Each number is 128 + 32 x the weight over its row's rms, rounded and kept within 0 to 255. Layers, rows and columns count from 0. The size above them is the row's rms in percent of the matrix's.

# layer 10 MLP gate, 320x128, rms 0.0633, rows 108-125, columns 0-127
size [110 107 105  95  96  92 108 110  91  82 110  90 110 107  96  96  96  93]
[[134 109  82 132  83 109 111 177 139 111  80 115  83 100 135 110 140 156 171  74  97 132 160 179 128  84  71 171 154  98 130 142  91 100 120 145 115 143 123 108  96 100 153 108 159 191 150  89  99  72 162 144 106  86 147 129 113  33 105 118 130 141  97 124  81 153 144 190 158  71 172 142 149 100 159 128  58 165 136 134 183 146 153 150 112 105 139 103 138  99 139 177  89 142 121 130  82 114 138 143 131 115  56  88  99 109 183 133  53  84 105 112 135  90 115  98 106 153  82 146  93 134 151 177 145 134 125 141]
 [ 86 168 149 109 140 146 125  88 104  79 176 113 119 174 131  95 146  95 187 178 150 104 153 118 214 142 164 146 145 113 137 214 100 113 111 106  45 141 109 119 143  97 109 142 139 152 140 113 106 126  99 170 169 135 127 132  91 109 176 148 110  86 134 145 115  99 136 189 170 139 147 104 145 122 122  58 116 149 108 174 136  72 161 148 127 193 144 196 181 183 107 140  98 140  90 147 142 156 116 155 110 161 186 118 103 127 131 125 104 120 145 174  76 142  69 120 136 106 134 126 146 163 119 119 138 118 184  63]
 [128 150 110 149 128 135 130 140 125  97 161   9  76 130 134  82 130 100 148 167  93 106 146 112 176 121 118 170 175 188 104 169  77 164  75 129 125 178 103 119 128 148 172 147 163 170 110 133 165 114 115 170 141  62 165 122 107 105  83  91  71 152  99 163 137 129 120 101 114 127  87 125 149 109 201 130  81 126  95 120  69 147  97  94  92 126  91 129 146  73 143 157 123 140 146 139 149 150 121 155 153 104 176 166 155  57  97 116 137  90 156 107  73 120 149  94 138 175 160  96 105 162 129 122 103  89 128 146]
 [120 179 156 165 120 137 135 119  95 179 162 122 138 131 182 127  98 169 115 135 166 130 118 176 106 196 136 118 168 143 145 124 133 100 138 143  96 163 143 118 137 125 151 203 116 174  92 166 141 181 100 173  83 138 158 119 138  87  98 164 188 133 169 149  99 151 129 122 135 187 166 170 102 104  61 151 126 122 150 128  63 171  69 115 173  70 142 155 108 134 174 126 123 147 134 145 124 143 124 109 100 115  81 180 191 109 168  73 120 146  90 153 162 131 109 112 171 152 142 148 149  95 188 188  96  93 174 107]
 [157 110  99 107 100 144 138 117 155 162 140 191 142 112 134 185 146 140  73 146 148 167 111 140 130 171 181 158  95  98 104 138 132 120 105 121 107 134 128 113 136 112 127  96 110 128 175 150 202 159 144 128 101 161 168 113 119 187 101 140 111 143 118 110 123  91 119 130 118 124  93 146 114 115 133 196 109 179 150  75 150 100 130 127 103 131 204  92 130 137 189  87  96 165  63 199 145 175 183  69 170 102  71 142 215 150 127  99 110 174  57 132 104  98 104 111 101 165 130 110 147 113 169 100 158 100 144 106]
 [156  94 112 161 165 142 121 158 128 130  96 106  75  36 168 175 115 142 105 128 119  65 111 155  95 133 143 181 146  86 137  92 130 157 109 194 128 123 111  97 135  86 126 108 162 109 166 129 164  88 133 103 103 122 104 160 130 167 155 131 156 138 179  71 171 112 103 186 131 131 103 146 167 152 173 195 127 160  99 107 153 164 130 162  77  96 118 139 155 118 159  94 107 138 175 117 108 171 125 143 123 178 121 157 137 129 159  81 126  82 149  69 169 208 168 138 116 108 102  82 103 147 125 168 120 119 202 160]
 [116 153 144 175 101 110  76 151 215 131 154 204  81 139 128  67 157 123 118 142 139 114  57 106 133 120 110 129 104 131 150 159 154 150 144 140 109  87 121 147 202 145 169 152 116 148 186 151 157  69 154  78 110  54 133 155 140  77 145 110 110 134 157  76 109 107 149  79 152 144 124 123  74 114 179  90 143 130 150 135 155 126 168 144 152  67  97 145 115 161 136 159 129  91  93 148 140 128 119 144  90 102 143  93 130 113 131 115 147 129 171 210 122 116  79 120 109 141 123 107 116  69 116  81  71 117 190 138]
 [164  84 189 116 105 162 126  75  59 139 193  89 129 141 148 128 133 150 121 117 120 112 115 189 125 180  97 110 138 119 165 127 113 142 144 148 163 130 156 114 148 166  72 162 107 168 122 137 181  89 136  60 155 125 121 120 170 149 119  93  98  64 160 100 117 208 184  92  90 103 104 156 111  98 147 161  89 101 102  98 127 184 122 133 158 140 112 139 111 119 123  89 127 136  98  73 115 175 102  93 191 118 110  72  81 113 159  85 133 123 130  54  97 149 163 146 163 147 175 130 162 130 115 153 107 119 173 158]
 [ 93 182 117 148 125 137 110 170 113 102 162 108 104 116 186 106 131 126  92  97 104 133  99 125 152 158  79 167 117 112 143 147 150 142  57  82 181 185 157 134  91 164 106 116 145 101 121 186 111 157 160  80 184 125 186 156 138 110  99  87 166 139 121 113 172 156  87 215  93 101 167 160 122 152 101 117 121  92 118 121 152 128 151 134 105 132  64 119 122 125  90  85 117 112 170 115 118  50 161 139 137  82 153  88 134 112 135 116 174 181 164 171 104 113 112  99 136 130 132  97 130  68  79 114  95 179 190 132]
 [ 96 102 171  82  79 134 160  94 122  74 182 148 162 119 148 142 120  76  97  84 172 119 108 141  72  95 171 123  88 160 126 116 156 138 157 121 108 102 115 147 127 147 131 143 181 135 157  89 112 108 109 129 175 109 130 161 137 125 125  55 148 103 156 111 107  95 100 137 116 120  58 128 199  99 125 113 135  93 133 119 100  76 175 123 163 101 114 195 181 116 101 100 140 137  95 131 175 143 159 133 159  88 147 126  92 155 172  90 104  76 111 109 157 151 100 194 152 101 158 107  71  49 138 202 131 113 156 117]
 [133  80 137 121  82  93 105 113 115  51  45 155 138 150 141 136 107 127 107  93 113 151  82 174 147  93 165 133 179 115 148 114 106 147 127 154 135 135 176 135  77 140 135 163 132 175 107  88 114 126 127 123 118 109 144  84 155 164 140 145 134 155 119 127 176 157 143 125 169 133  87  80 132 144 192 148 123 109 192 112 132 145  91  92 138 171 153 175 146 175 154 168 102  65 135 126 145  67  34 127 130  99 128 174  48 104 164 133 102 144 134 119 150 131 126 136 117 141 172 136 174 116 155 159 115  39 175 138]
 [110 167 187 120 153 139 167  63  67  85 119  66 177 126  94 141 126 138 145 142 140 120 130 122 154 143 116  71  96  96 125 107 160 103 164 125 116 171 112 129 122 117 135  70 106 138  97  85 146  71  84 120 102 158 160 156 163 150 101 128 137 112 110 142 140 128  95 128 181 134 162 141 118 118 102 143  41 215 145 106 154 136 101 165  90 166 121 149 144 117 182 115  98 158  93 100  63 181 117  99 140 116  80 171 104 101 182 133 143  91 175 128 115 144  79 160  82 167 166 136 150 126 116 135  98 202 165 146]
 [ 77  98  76 108 186 151 147 145 116 197 126 155  77 186 115 153 169 155 143 155  88 110 170  99 139 108  99 182 143 142 108 145 111 137 154 125 108 107 102  89 126 115 159 117 176 110  94  83 147 114 182 115 107  66 189 138 120  92 161  89  48  92 154 136 116 101 120  84 100 109  67 147 112  75 108 158 108 135 132 110 191 136 198  98  70 130 109 117 166  71  87 140  99 107  84 161 146 140 119 134 119 132 149  72 112 138 176 119 143  96 145  97  70 120 132 110 145 111 105 134 109 102 131 153 158 185 158 120]
 [124 131 123 128 153 140 192 190  85 111  79 140 133 101 141 138 109 156 148 129  75 117 154 203 188 117 130 122 149 102 171 198  77 196 137 103 150 178  91 116 127 152 123 165 171 141 148 152 121 163 172 127 150 113 153 124 161 157 150 111 169 147 165  94 157 113 114  81 152 105 135  92 133 145 155 127 148 110  82 130  91 140 119  69 170 162  53 145 124 152 124 151 133 123 181  99 120 148 138  77 170 152  82 104 130 107 165 107 173 164 125  92  97 152 147 131 121 105 110  98 158 184 156 102 154 199 205 106]
 [131 198 157 170 144 113 167 134 162 129 131 137  74 139 181 119 103 115  81 103 137 109  84 182 146 132 141 141 170 105 104  66 149 111 185  47 131 128 111 121 157 127 122  85 115 126 166  73 130 128  98 142  85 170 154 154 127 117 107 139 182 136 205 147 116  88  44 165 126 133 191 190 125 143 107 149 107 160 114 120 129  70 117 119 141 107 119 102 102 133 138 129 184 105 107 144 167  56 125 133 159 117 111  80 123 118 127 145  86 150 123  69 131 114 124  82 172 133 132 172  66 130 152 111  94 167 167 103]
 [122 114 180 133 120 152 103 128 108 120 152 197 149 145 140 117  64 113  81 140 197 140 167 203  39 111 105 100 167 126 135 164 123 149 102 176 133 118 101 160 151 110  80 138  91 140  70 136 185  82 156 142 115  94 102 133 127 101 115 132 114  93 163 114 125  76 158 136 172  68 165 152  75  97 140 130  90  90 146 108 103  57 110 102 115  85 155 137  94 116 102  95 125 150 187 108 150 129 118 129 119 124 108 148 127 128 116 132 136  94 105 175  86  98 147  68 127  41 118 151 143 183  87 142 131 109 122 169]
 [141 102 109  85 126 169 172 140 159  40 156 107  93 104 150 108 136 134 192 128 192 109 114  63 121 154  94 147 160 101 145 108 107 181 145 147 125 151 139 156 119 142 148  77 132 173 161 119 128  98 139 170  86  91 188 133 175 105 125 133 124 147 157 103  96 113  84  94 108 164 171  48 119 129  99 157 114  98 185 199 113 114 124 147 165 136  88 100  97 147 168 115 137  77  98 150  59 178 110 129  90 112 121 136 113 117 134 129 150 125 164 128 133 102 104 161 172 181 178 100 113 163 126 167  84 108 186 125]
 [130 100  98 101 182 104 173 152 140 110 120 151 104 135 133 134 160  75 120 152 152 189 123 129 107 117 127 160  90 119  64 133 156 198 116 132 141 109 159 156  97 151 125 140 148 146  91 109  64  75 144 110 167 102 169  96 178 129  50 132 109 113  68 101 135 164 177 108  95 128 142 125 176  94 100 129 151 146 119 156 131 152 174 144  80 115 134  81 185 164  89  85 165  89 119  92 179  73 149  64 147 103 137 109 113 176  95 109 116  90 141 141  87  81 128 103 104 104  81 178 132 164  86 175  93 119 153 109]]
# layer 10 MLP up, 320x128, rms 0.0642, rows 108-125, columns 0-127
size [109 106 102  91  98 101 105 101  90  84 114  92 107 112  89  98  93  92]
[[ 67 107  55 112  90 163  97  93 142  97 134  87 139 113 125 163 129 178  52 103  50 128 174 150 134 140  81 173  79  93 151 168 134 159 151 126 135 132 141 163 112 124 182  95 103 137 106 105  78 140 161 109 102 118 115  94 161 172 157 101 180 176 157 119 148 232 141 137 144 121  71 137 159 120  98 114 107 129 161  99 130 169 128 127 113 120 142 103 138  70 114 155  89 122  97 133 127 191 100 142 115  89  97 139 205 152 184 116 136 139 155 126 110 136 120  79 112 119 131 123 177 109 146 161 112 178 133 108]
 [138 117 115 152 179 140 129 121 170 169 143  44 119 134 127 153 124 152  77 167 114 165 159 147  71 117 122 135  51 160 110 125 132 135 148  95 127  90 145 107 113 142 168  87 180 169 135 107 118 157  86 179 156 116 146 147 117 123 111  95 111 117 160  74  85 135 109 142 121 155 106 123 127  41 170  73 116 142 117 125 122 148 146 126 143 100 143 153 114 106 127 177  87 198  86 117 149 157 174 169  75 135 133 118  67 205 114 140 137  56 152  74 107 197 146 115 161 116 112  74 116 124 114 183 103 107 129 140]
 [119 152 135  90 113 139 180 143 147 173 143 156 101 170 123 123 121  78 165 175  79 118  90  68 125 102 112 129 117 115 147 154  83  82 165  77 102 154 159 153 166 207 187 182 114 171 115 138  81 158 175 126 162 118 175 197 122 156 110 109 115 141  78 100 166 156 128 100 120 172 136 140  84  91 199 160 123 110 127 168  96 115 175 130 108 137 166 111  94 114 115 119 191 113 120 122 173 140 170 177 122 137 148 128 127  83 107  54  89 125 171  92 171  88 121 122 174 132 112 130 173 139 112 150 116 109 101 130]
 [100 157 113 120 125  75 131 133 154 110  38 102 109  85 105 177 154  95  83 191  99 144 154 103 178  71  63 133  78 134 125  75  84 109 141 142 150 131 124 103 104 102  97  96 129 112 177 123 114 106 127  81 169  85 110 114 129 162 126 139  92 110 112 122 132 130 173 146 109 112 145 111 139 107 133 166 132 180 130 160 187 100 189 110 157 188 155 102 110 125 102 105 142  77 130 121  62 132 122 109 166 153 174  74  61 113 107 128 159 108 135  85 128 204 147 150  46 109 125 159 105 135 165  99 114 129 118 145]
 [ 90 146 104 163 146 151 167 178  86 142  85  97 113  86 187 118 118 146 108 108 149 183 159 128 112 120 164 145 133 163 130  83 120  80 112  67  77  92 112 120 101 173  64 141 156 172 170 116  82  91 106 131 100 115 110 104 117 154 121 127 137 131 147 189 150 133  99 127 137 126 171 116 101  99 166 119 178  81 123 111 159 189 111 181  70 109 153 153 161 170 143 101 125 157 159  59 168 179 144 136  93 157 126 147 153  69 110 143 130 122 158 134 174  93 164  81 116  80 177 132  74 151 101 169 143 137 143 184]
 [201 100  92 166 122 160 123 130 145 148 107 143  67 137  94  70 125 141 150 166 174 100 110 142 151 121 130 189 103 105 167  99 133  64 142 163 116 143 155 116  92 129 159 133  69  91  76  91 133 163 134 132 118 114 108 174 132 126  91 119 152  81  74 102 154 166 155 184 117  58 150 137 149 144 107 126 110 172  59 196 137 117 162 157  84 155 125 133 178 152  97  66  66 132 190 162 111  75 140 125  89 148 138 168 138 117 155 151 162 154  68 122 128 135 141 128 128 159 109  81 159 136  75 139 114 132 106 133]
 [189 148  39  80 107 240 168 104 126  88  88 150 128  78 100 149 137 135  96  83 105 115 141 138 147 137  86 119  66 134 136  98 116 104 138 121 145 147 129 113 185 143 168 136 135 128 157  88 144 132 131 105 110 133  92 136 136 140 135  91 111  97 169 145 168 127 171  97 151 147 115  71 130 102 126 117  73 112 142  96 138  76 174 128 160  91 117 164 141 105 160  77 122 169  62 137 115  69 149 126  92 111 120  99 172 139 146 135 131  76  98 133 153  98  72 100 120 123  72 114  80 106 129 160  84 115  91 191]
 [163  68 123  85 192 130 103 143 178 120 107 150 122 144 130 175 118 168 172 150  70 143 145 162 105  82 121  95  93 171 107 128 112 116 149 126 124  96 134 166  92 123 157 133 133  88 131 144  81 185  93  98  91 124 119  86 175 100 115 179 128 161 134  91 106 150 122 180 121 141 125  77 134 132 184 179 164 167 156  96  69  81 130 132 139 170 111  99 152 107 173 116 149 189 166  30 164 155 130 121 142 137  98 186 145 146 102 116 156 128  90 116 130 178 126 141 107  92  97  89 162  61  99 142 142 131 103  90]
 [ 86 108 169  74 123 195 112 124 167 112 134 159 218 142 116 112  89  86 144  80 131 155 168  95 128 136 178  72 162 127 129 186 191 129 176 137 119 121 133 121  97 127 157  92 157 108 119 105 146 145 102 206 116 118 125 144 121 119 126 104 162 106 191 129 159 104  87 100 124 172 121 132 100 106 129 128 163 152 130 127  72 125  98 138 133 192 172 103 167 158 183  77 140 126 112 154 121 181  94 157 111 168 168 154  89 148  97 110  90  92 111  85 165 148 157 137  88 158  92 145  72 145 197 158 158 128 131 112]
 [171 151 130 146 133  84 128  71 112 113  92 146 123  93 153 124 150 142 113  50 125 105 119  68  84 159  56 144 177 140 135  75 132 132 141 148 104  75 102 140  97 140 154 131  67 141 122 121 182 149  92  78 194 172 172 125  77 112 147 144 111  88 124 171 167  84 174 129  89  98  83 130 121 130  74 103 138 128 144 170  54  96 167 117 163 125 141 148  90 135  64  91 156 146  67 174 149 168 137 106 170 151 125 182 183 149 132 126 120 113 152 137 161 113 132 106 125 145 137 110 101 108  98 122 163 131 171  89]
 [142 153 114 136 150 113 112 136 106 131 154 137 185  93 106 131 111 107 160 124 144 179 148 128 136 103 159  80  88 107 135 112 119 116 106 178  96 186 101 165 159  53  66  60 111  85 162 198 142 129  84  99 104 170  99 128  51 155 120 108 100 125 161  51  93  96 102 144 117  83 115 127 153 105 100  60 167 127 174 154 108 120 138 142  87 104 134  99  68 107 117 141 124 155 143 111 121 135 186 139 132 157 139 108  95 133 163 146 130 160  96 157 116  96 155 133 134  43 140  91  79  82  87  84 129  86 150 141]
 [105 117 118  96 214 125 133 119  93 137 139 142 133  68  79 124  77 141  90 178 130 109 111 133  39  90 136 162 155  88 199 119 129 167 159 149  98 164 115 116 151  99 133 149 146 100 171  81  63 106 106 165 151 201  84  91 143 114 154 149 148 168 150  75 106 151 126 201 144 161  95 115 152  75 146  95 127  97 116 170 102 100 183  81 105 152 146 103 113 141  82 136 148 121 103 179 116 161 118 117 141 158 189 144 140 118 181 112 178 134 123 109 141 149 131 146 128 153 168 149 162 157 124 166 166 129 110  97]
 [ 96 123  92 156 131 156 110  59 102 155  96 150 161 116 141 163 138  90  78 148  87 125 135 138 194  76 102 145 147 100 161 110 128 194 139 110 165 117 103  68 146 119 104 107 144 112 156  87 124 113 116 182 122  75 164 113 161 115 140 149 115  65 106  75 130 146  76 104 139  86 127  97 165  67  68  87 128 103 121 144 153 148 148 106 152  90 116 107 193 135 121  54 118 123 159 119 126 102 108 125 119 128 171  89 172 119 115 154 156 127  44  95  94 123 102 143 155  71 156 166 135 112 175 124 150 124 198 173]
 [114 130 103  82 157 145 185 129 128 140 129 176 184 125 135 114 107  79 131 171 130  47  76 140 123  98 108  91 145 120  85 146  93 151 132 179 132  87 180 122 169 159  95 172 106  91 120 114 118 188  92 124 129  92 164 160 102 115 155 171 138 125 197 126 117 131 131 110 126  88  52 151 111 120 123 113 147 168  84 166 129 133 175 200 105 138 151  93 148  87 150 116  92 150 125 142 242 124 125 155 155  82 137 136 132 134 111 137 160  81 147 148 167 105  99 143  99 150 141  82 109 106  99 186 101 117 102  88]
 [109  86  76  84 108 154 127 135 170 147  99 115 157 130  89 154 133 170 151 138 155 114 155 102 134 129 138 130 150 128 162 181 134 134  72 178 153 148 116 154  87 130  80 201 128 106 124 101 131 122 107 150 200 159 106 102 185 124  78 138 128 134  94 101 148 167 158 142 201 135 114 137  79  99 145  65 132 103 119 129 114 158 172 122 141 133 141 145 149 109  97 137 115  92 113  79 143 166 124 115 142  99 138 194 113 154 142  71 106 152 149 178 163 138  82 210 105 117 141  65 191  64 150 159 191 100 136  82]
 [156 109 109 153 162 101 161 101 125 151 152 184 151 137  83 134  63  97  95 113 144 132 136 147 177 116  96 125 111 104  42 144 177  85 128 156 103 151 179 123 111 115 140 143  82 127  88 123 161 157 132  76  98 184 163 144 119 165 115 178 142 178 114 139 125 147 118 131  99 136  82 100 151 158 123 115 126 111  57 183 129 145 165 112 119 149 131 138 180  82 138 117  57 157 114 113 141 125 123  96 158 149 134 113 187 121 131  74 131  85  90  79 100 175 113 160 127  86 169  44  89 176 138  65  87 136 123 156]
 [ 98 151 130 172 118  49  92 138 102 156 153 204 132 167 139 182 166 128  89 136 104 144 107 110 111 100 158 170 158 121 149  96 117 132 129  55 112 113  79 128 161 143  80 200 167  62 139 164 150 104 163 123 146 119 116 139 136  97 146  93 171 136 131 173 103 105 182 132  68 134 120 145 152 169 141 106 124  95  77 146  79 124 141 150 160 116 141 183 103  95  95 119 136 118 212 124 139  88  99  85 143 157 136  66 104 134 115 134 107 107 102 160 104 125 111 112 103 113 167 141 106  91 139  90 204  99 163 178]
 [ 71 142 178 155 186  81  93 132 104  91  85 153 111  91 104 151 102 100 178  71 112 133 140 204 108 145 112 139 106  80 129 149  85  94 175 164  98 147  94  96 127  94  97 122 126 120 122 162  99 124 110 113 137 157 158 153 106  90 110  93  78 136  83 139 107  97 102 199 144 115 133 155 123 152 171 117 190  73 171 142 138 114  80 101 121 211 202 156 172 115 125  86 162 127 130 157 175  86 133 105 152  84 199  87 134 116 162  78 129 116 108 131 157 141  97 124  97 115 133 149 147  88 154 137 115 104 129 114]]
# layer 10 MLP down (transposed), 320x128, rms 0.0527, rows 108-125, columns 0-127
size [122 106  95  97  94  97 103 100  89  81 110  99 114 108 105  95 105  88]
[[156 183 193 138 139 101 144 109 194 115 176  93 175 112  94 161 168  82 112 147 133 111  92 122 136  80 114 137 197 131  84  97 115  83 153  81 141 120 189 118  88 123 150  32 144  95 119 159 152 144 112 122 115 158 128 113 152  90 174 144 129 166 138 213 139 149 114 163 149 159 105 168 109 104 135 135 168 121 131 102  75  94 127 109 143 189  88 148 139 164 118 120 148 157  84 171 135 140 140 129 164 118 129 124  92  97 133  93 154 183  87 101 129 152 122 173 128 148 146 216  65 138 113 118 136 120 132 164]
 [ 97 159 132  95 114 134 134 115 107 101 157 175 108 138 114 114 122 118 144  46 165 155  95 106 184 173 102 151 160 118  94 119 120 126 120 168 116 150 146 102 162 157  74 149 167 151 158 103 175 139 176 146 113 121 198 159  26 112 131 101 156 126 136 162 151 183 139 135 120 165 177  79 164 156 113 179 179  96 117 144 123 113 200 143 114 135 192 175 152 123  99  97 120 135 146 122 107 124 140 136 176 156 124 106 214 116 146 106 124 111  98 131 102 118  67 186 165  96 140 187 144 119 113  91 142 130 123  81]
 [132 174 166 154 149 192 137 154  84 139 145  89 148 131 113 102 145 154 119 116  68  98 122 139 181 170 106 125 167 170  58 112 151 167 132  82 157  84 124 158 151  98 103 109 168 139  98 140  95 112 109  83 109  81 160 152 153 121 155 137  95 130 116 140 118 122 125 111 101 117  90  92  99 140  31 153 152 152  95 133 152 149 193 199 110 120 113 129  90  66 192 102 134 143 128 118 191 143 159 142 130 169 114  84 197 123 135 110 104 126 118 150 110 152 122 136  74  52 122 144 104 127  87  81 174 150 170 106]
 [113 168 150 118 130 102 121 118 140 108 107 127 123 128 183 109 191 112 144  80 165  85  97  99 160 119 155 145 187 103 123 132 136  42  86 130 151 147 149 152 124  81 118  47 108 126 116 145 143 119 176 119 113 153  58 151  88 193 121 115 170 109  87 117 144 125  81 113  92 161  83 116  64 143  88 156  57 136 171 124 113  99 141 156 128 126 100 197 103 127 108  97  93 187 130 157 120 112  88  93 152 123 158 123  77 140  82 141 119 118 134 100 115 146 141 160 157  82  68  69  58 123 127 109  90 140 126 120]
 [ 92 110 100 156 103  72 104 153 129 151 104 127 132 106 121 158 125  79 122 120  98 157 171 110 119  98  98 107 143 175 149 129 123 118 185  65 178 166 110 118  81 178  72 111 156  67  97 118  73  74  72  93 129  88 170 147 179 161  97 158 126 157 126 124 116 132  71 136 204 199 169 109 120 143 152 112  94 128 179 102 133 153 175 136 167 161 107 129 113  84  94 171 147 147 120 125 156 118 171 102 155 109 139  91 115 156 113 130 101 162  97 120  99 113 105 126  67 147  84  52 117 148 126 151 137 191 107 135]
 [168 137 157 133  87 136 120 129  54 145 159 147 145 143 181  99 167 140 190 129  43 155 151 107 148 147 109 104 169 109  95 123 111 136 177 249 138 173 167 117 166 235 135 160 143 143  83 115 164  76 127 154 121  97 136  93 121 111 116 117 114 136 115 113 127 106 110 160 136 118  92 140  86 129  98  95 126 159  82 115 114 134 129  99 134 143  94 146 120 133  96 151  90 106  85 132  93 147 113 129 130 153 159 161 175 195 121  76 129 178  96 109 118 122  86 145 180  98 113 185 114 177 120 128 118 151 101 101]
 [107 123 168 117  73  83 173 204  78 162 152 152  88 160  88 125 148 128 155 154 150 170 132 120 119 116 137 107  84 183 127 124 118 164 126 126 129 112 126 102 113 197  55 117  91 131 165 130 119 155 136 130 167 185 155 122 133 101 145 117 162 123 110 127  99 137 152 125 122  47 159 187  91 122 107  44 169 103 141 153 177 155 154 114 131 162 112 114 114 175 142 179 144 108 117 171 108 176 145 147 187 133 148 141 133  93 165 107 169 142 208 170 113 131 137 181 148 137 165 171 135 167 112 100 116  74 148 160]
 [140 129 146 200 138  90 160 101 164 172 163 114  96 106 118 188 118 112  63 180  48 158 158 131 115 195 127 160 101 108 202 182 124 113 163 149 102  62 124 158 111 152 103  91 110  87 137 145 130  41 146  99 114 212  73 130 151 134 130 135 127 100 137 104 169  57 137 137 102  80  95 129  55 102  94 135 142 118 143  94 120 112 133 143 171 111 131 139 134 117 102  95 181 170 113 127 134 147 141 139 133 114 106 137 104 127  94  86  79 122 160 110 109 167 108 126 124 116 163 151 129 144 133  79 110 170 142 131]
 [134 161  98 129 130  94 115  79 138 107 102 141 134 155 120  79  59  94 150 141 111 113 135 161 171 195  95 134 138 114 185 166 117 131 163 144 132 124 190 126 112 124 180 131 176  96 162 152 141 121 126 117 112 132 136 122 154 161 108  88 158 162  81 207  68  86  99 130 139 146 132 148 130 156 187 109 173 173  98 108 130 120 138 153 116 113 141 130  98 101  92 104 120 181 138  81  60  88 132  82 121  85  97 123 168  90 132 137 118  56 151 139 142 194 128  81  41 139  86 100 162 126 130 185 119 146 146 171]
 [121 160 101 125 113 159 129 125  89 204  91 132  56 178 177  97 144 144 133 188 139 149 160 108 147 124 181 162 134 128  86 150 132 163 104 170 126 160  99 108 140  69  98 122 107 209 142 199 135 207  65 127 125 213 163  85 101 112 156 132 127 132  93 109 132 108 171 133 188 157 144  74 162  99  96  90  82 151 112 152 190 156 101 138 123 118 132 133 100 166 140 144  73 111 144 118 148 154 108 123  74  89  73 150 140 118 126 104  93  92 132 106 111 111 137  87 125 129 150 149 134 154 146 138 136 139 123  86]
 [123  91  99 176 106 136 172 127 149 175  97 115 127 116 125 154 161 147 169 105 109 100 107 125 135 104 140  82 135 122 103 177 108 144 189  92 139 121 113 172 159 183 115   0 141 131 121 120 128 110 144 152 115 159 114 131 119  87 104 141 111 153 134  96 166 131  58  82 140 129 125 108 202 123 134  71 113  91 178  99 111 140 161 123 173  94 163 110 137 110  85 139 150 130 132 105 148  96 119 167 121 105 176 220 148 104  76 119 103 146 115  80 177 158 149 133  74 101 124 175 140  90 166  91 166 107 105 172]
 [112 152 131 106 157 128 150 140 120 121 156 137 121 101 124 203 152 128  98  70 109 164 154 153 159 130 116 102 112 139  99 142  98 176 148 128  69 122  96 119 155  91 116 118 127 169 137 160 129 143  93 158  97 113  96 201 156 114  95  49 149  92 150  32 160 193 135 104 111 152 153 128 181 104 112 105 167 165  78 156 146 128 136  83  47 142 101 123 102  57 162 193 137 189 124 192 156 125  83 163 149 121 123 152 141 180 107 110 132  99 162 156 152  96 100 168 117 137 138  83 133 124 141 126  97 138 125  95]
 [167 122 125 107 137 112 106 148  61 115 149 171 118 118 115 108  98  84 111 123  78 106 147 129  54  98 163 139 138 120  99 112 137  93 105 255  85 106 157 101 109  48 156 190 136 140 105  77  55 180 107 133 107 131  99 120 114 110 101 122 139 157 162 131 122  90 106  92 131 117 129 175 132 143 132 142 130 135 181 163  91 148 131 147 146 119 117 142  98  71 191  83 163 133 139 181 125 169 142 143  71 108  59 133  82 138  69 103  89 116 184 123 134 160 130 149 124 119 151 155 115 104 156 148 126 128 107 103]
 [105 146 101 164  90 173 138 119 197 150 111 134 160 201 116 130  87 101 134 116  99 142 110 140 123 193 177 147  98 144  92 113 137 152 108 170 125 103 175 154  97  58 116  77 143 165 161 132 145  88 194 109 127  77 110  99 174 148  85 138  88 106 126 120 106 174 129 130 138 163 130 104  90 141 199 145  92 122 136 178 147  57  57 161 122 132 107 114 110 138 148 132 163 156  96  91  82 154 116 144 168 163 142 157 181 131 108 112 128 154 152 114 124  94 104  76  90  98  83  50 106  99 121 106 100 167 129 130]
 [ 45 224 166 153 171 133 109 136 112 118  84 137 139 166  90  96 153  99 131 124 165 135 100 166 190 133 156 109 152 147 139 102  67 126 146 104 155 138 117 116 139  66 115  96  68 174 203 147 137 128 121 120  98 126 166 100 163 101 139 145 149 131 117 176 144  80 148 145 203 108  87 117 158 150  90  96 154 151  93 121  93 102 173 156 174 139 122  97  98 121 134  82 167 137 147  98 107 118  87 130  94 136 130 115 132 129 163 148 113 142  72 189 134 153 120 147 119 133 146 234 152 118 101 123  86 103 140 108]
 [112 164 130 152 120  91  51 159 137 167 151 105 122 107 109  98 120 144 122 159 145 145 164  81 102 128 151 206  81 139 140 117 102 138 131  85 155 154 101 128  99 125 195 231 110 143 107  95 175 158 170 111 122 195 123 103 148 111 124  98 175 140 142  94 162 111  92 177 167 133 113 150 138  76 133 154 151 160 163 148 133 166  78 125 128  94 117 181 150  99 116 137 145 134 117  99 122 135 158 104 121 139 134  56 205  90  82 176 105 187 112 183 125 135 124 119 160 125  48  80 142 141 118 131 127 117 153 107]
 [ 91 126 173  74 142 190 128 111 124 107 138 106  69 105 177  95 156  87 158 100  88  45 123 126 142 155 126 163 137  76 182  87 165 143  82  42 100 142 149 112  94 187 164 243 106 169 149 141 161  86  87 138 149 118 165 115 122 121 104 119 143 100 166 149 144  99 126 184 119 131 134 100 179 121  85 108 117 145  91 140 134 101 122 102 126 101 140 111 170  82 151 137 180 129  87 145 145 155 107 126 116 132 124 163 105 119 110 112 162  73 122 200 106 114 134 145 101 145  87 148 143 136 151 122 146 167 142 143]
 [108 132  97 129  93 105 131 142  94 155 120 150 204 112 180 123  94 145 113 140 127 143 167 122 106  89 142 132 116 157 207  97 139 170  47 163 115 155 121 132 115 156 137 130 139 112 116 133 138  96  89 207 146 124 112 152 150 139 153 120  87 183 145 170  73 141 164 123 169 202 131 173 130 141 120  54 145 134  89  96  90 133  71 125 116 141 113 138 179 126 154 152 169 196 126 141 124 129 155 120 141 157 119 204 185 121  96 171 156 129 143 127 125 168 133  97 138 149 153 123 124 113  57 108 152 207  82  98]]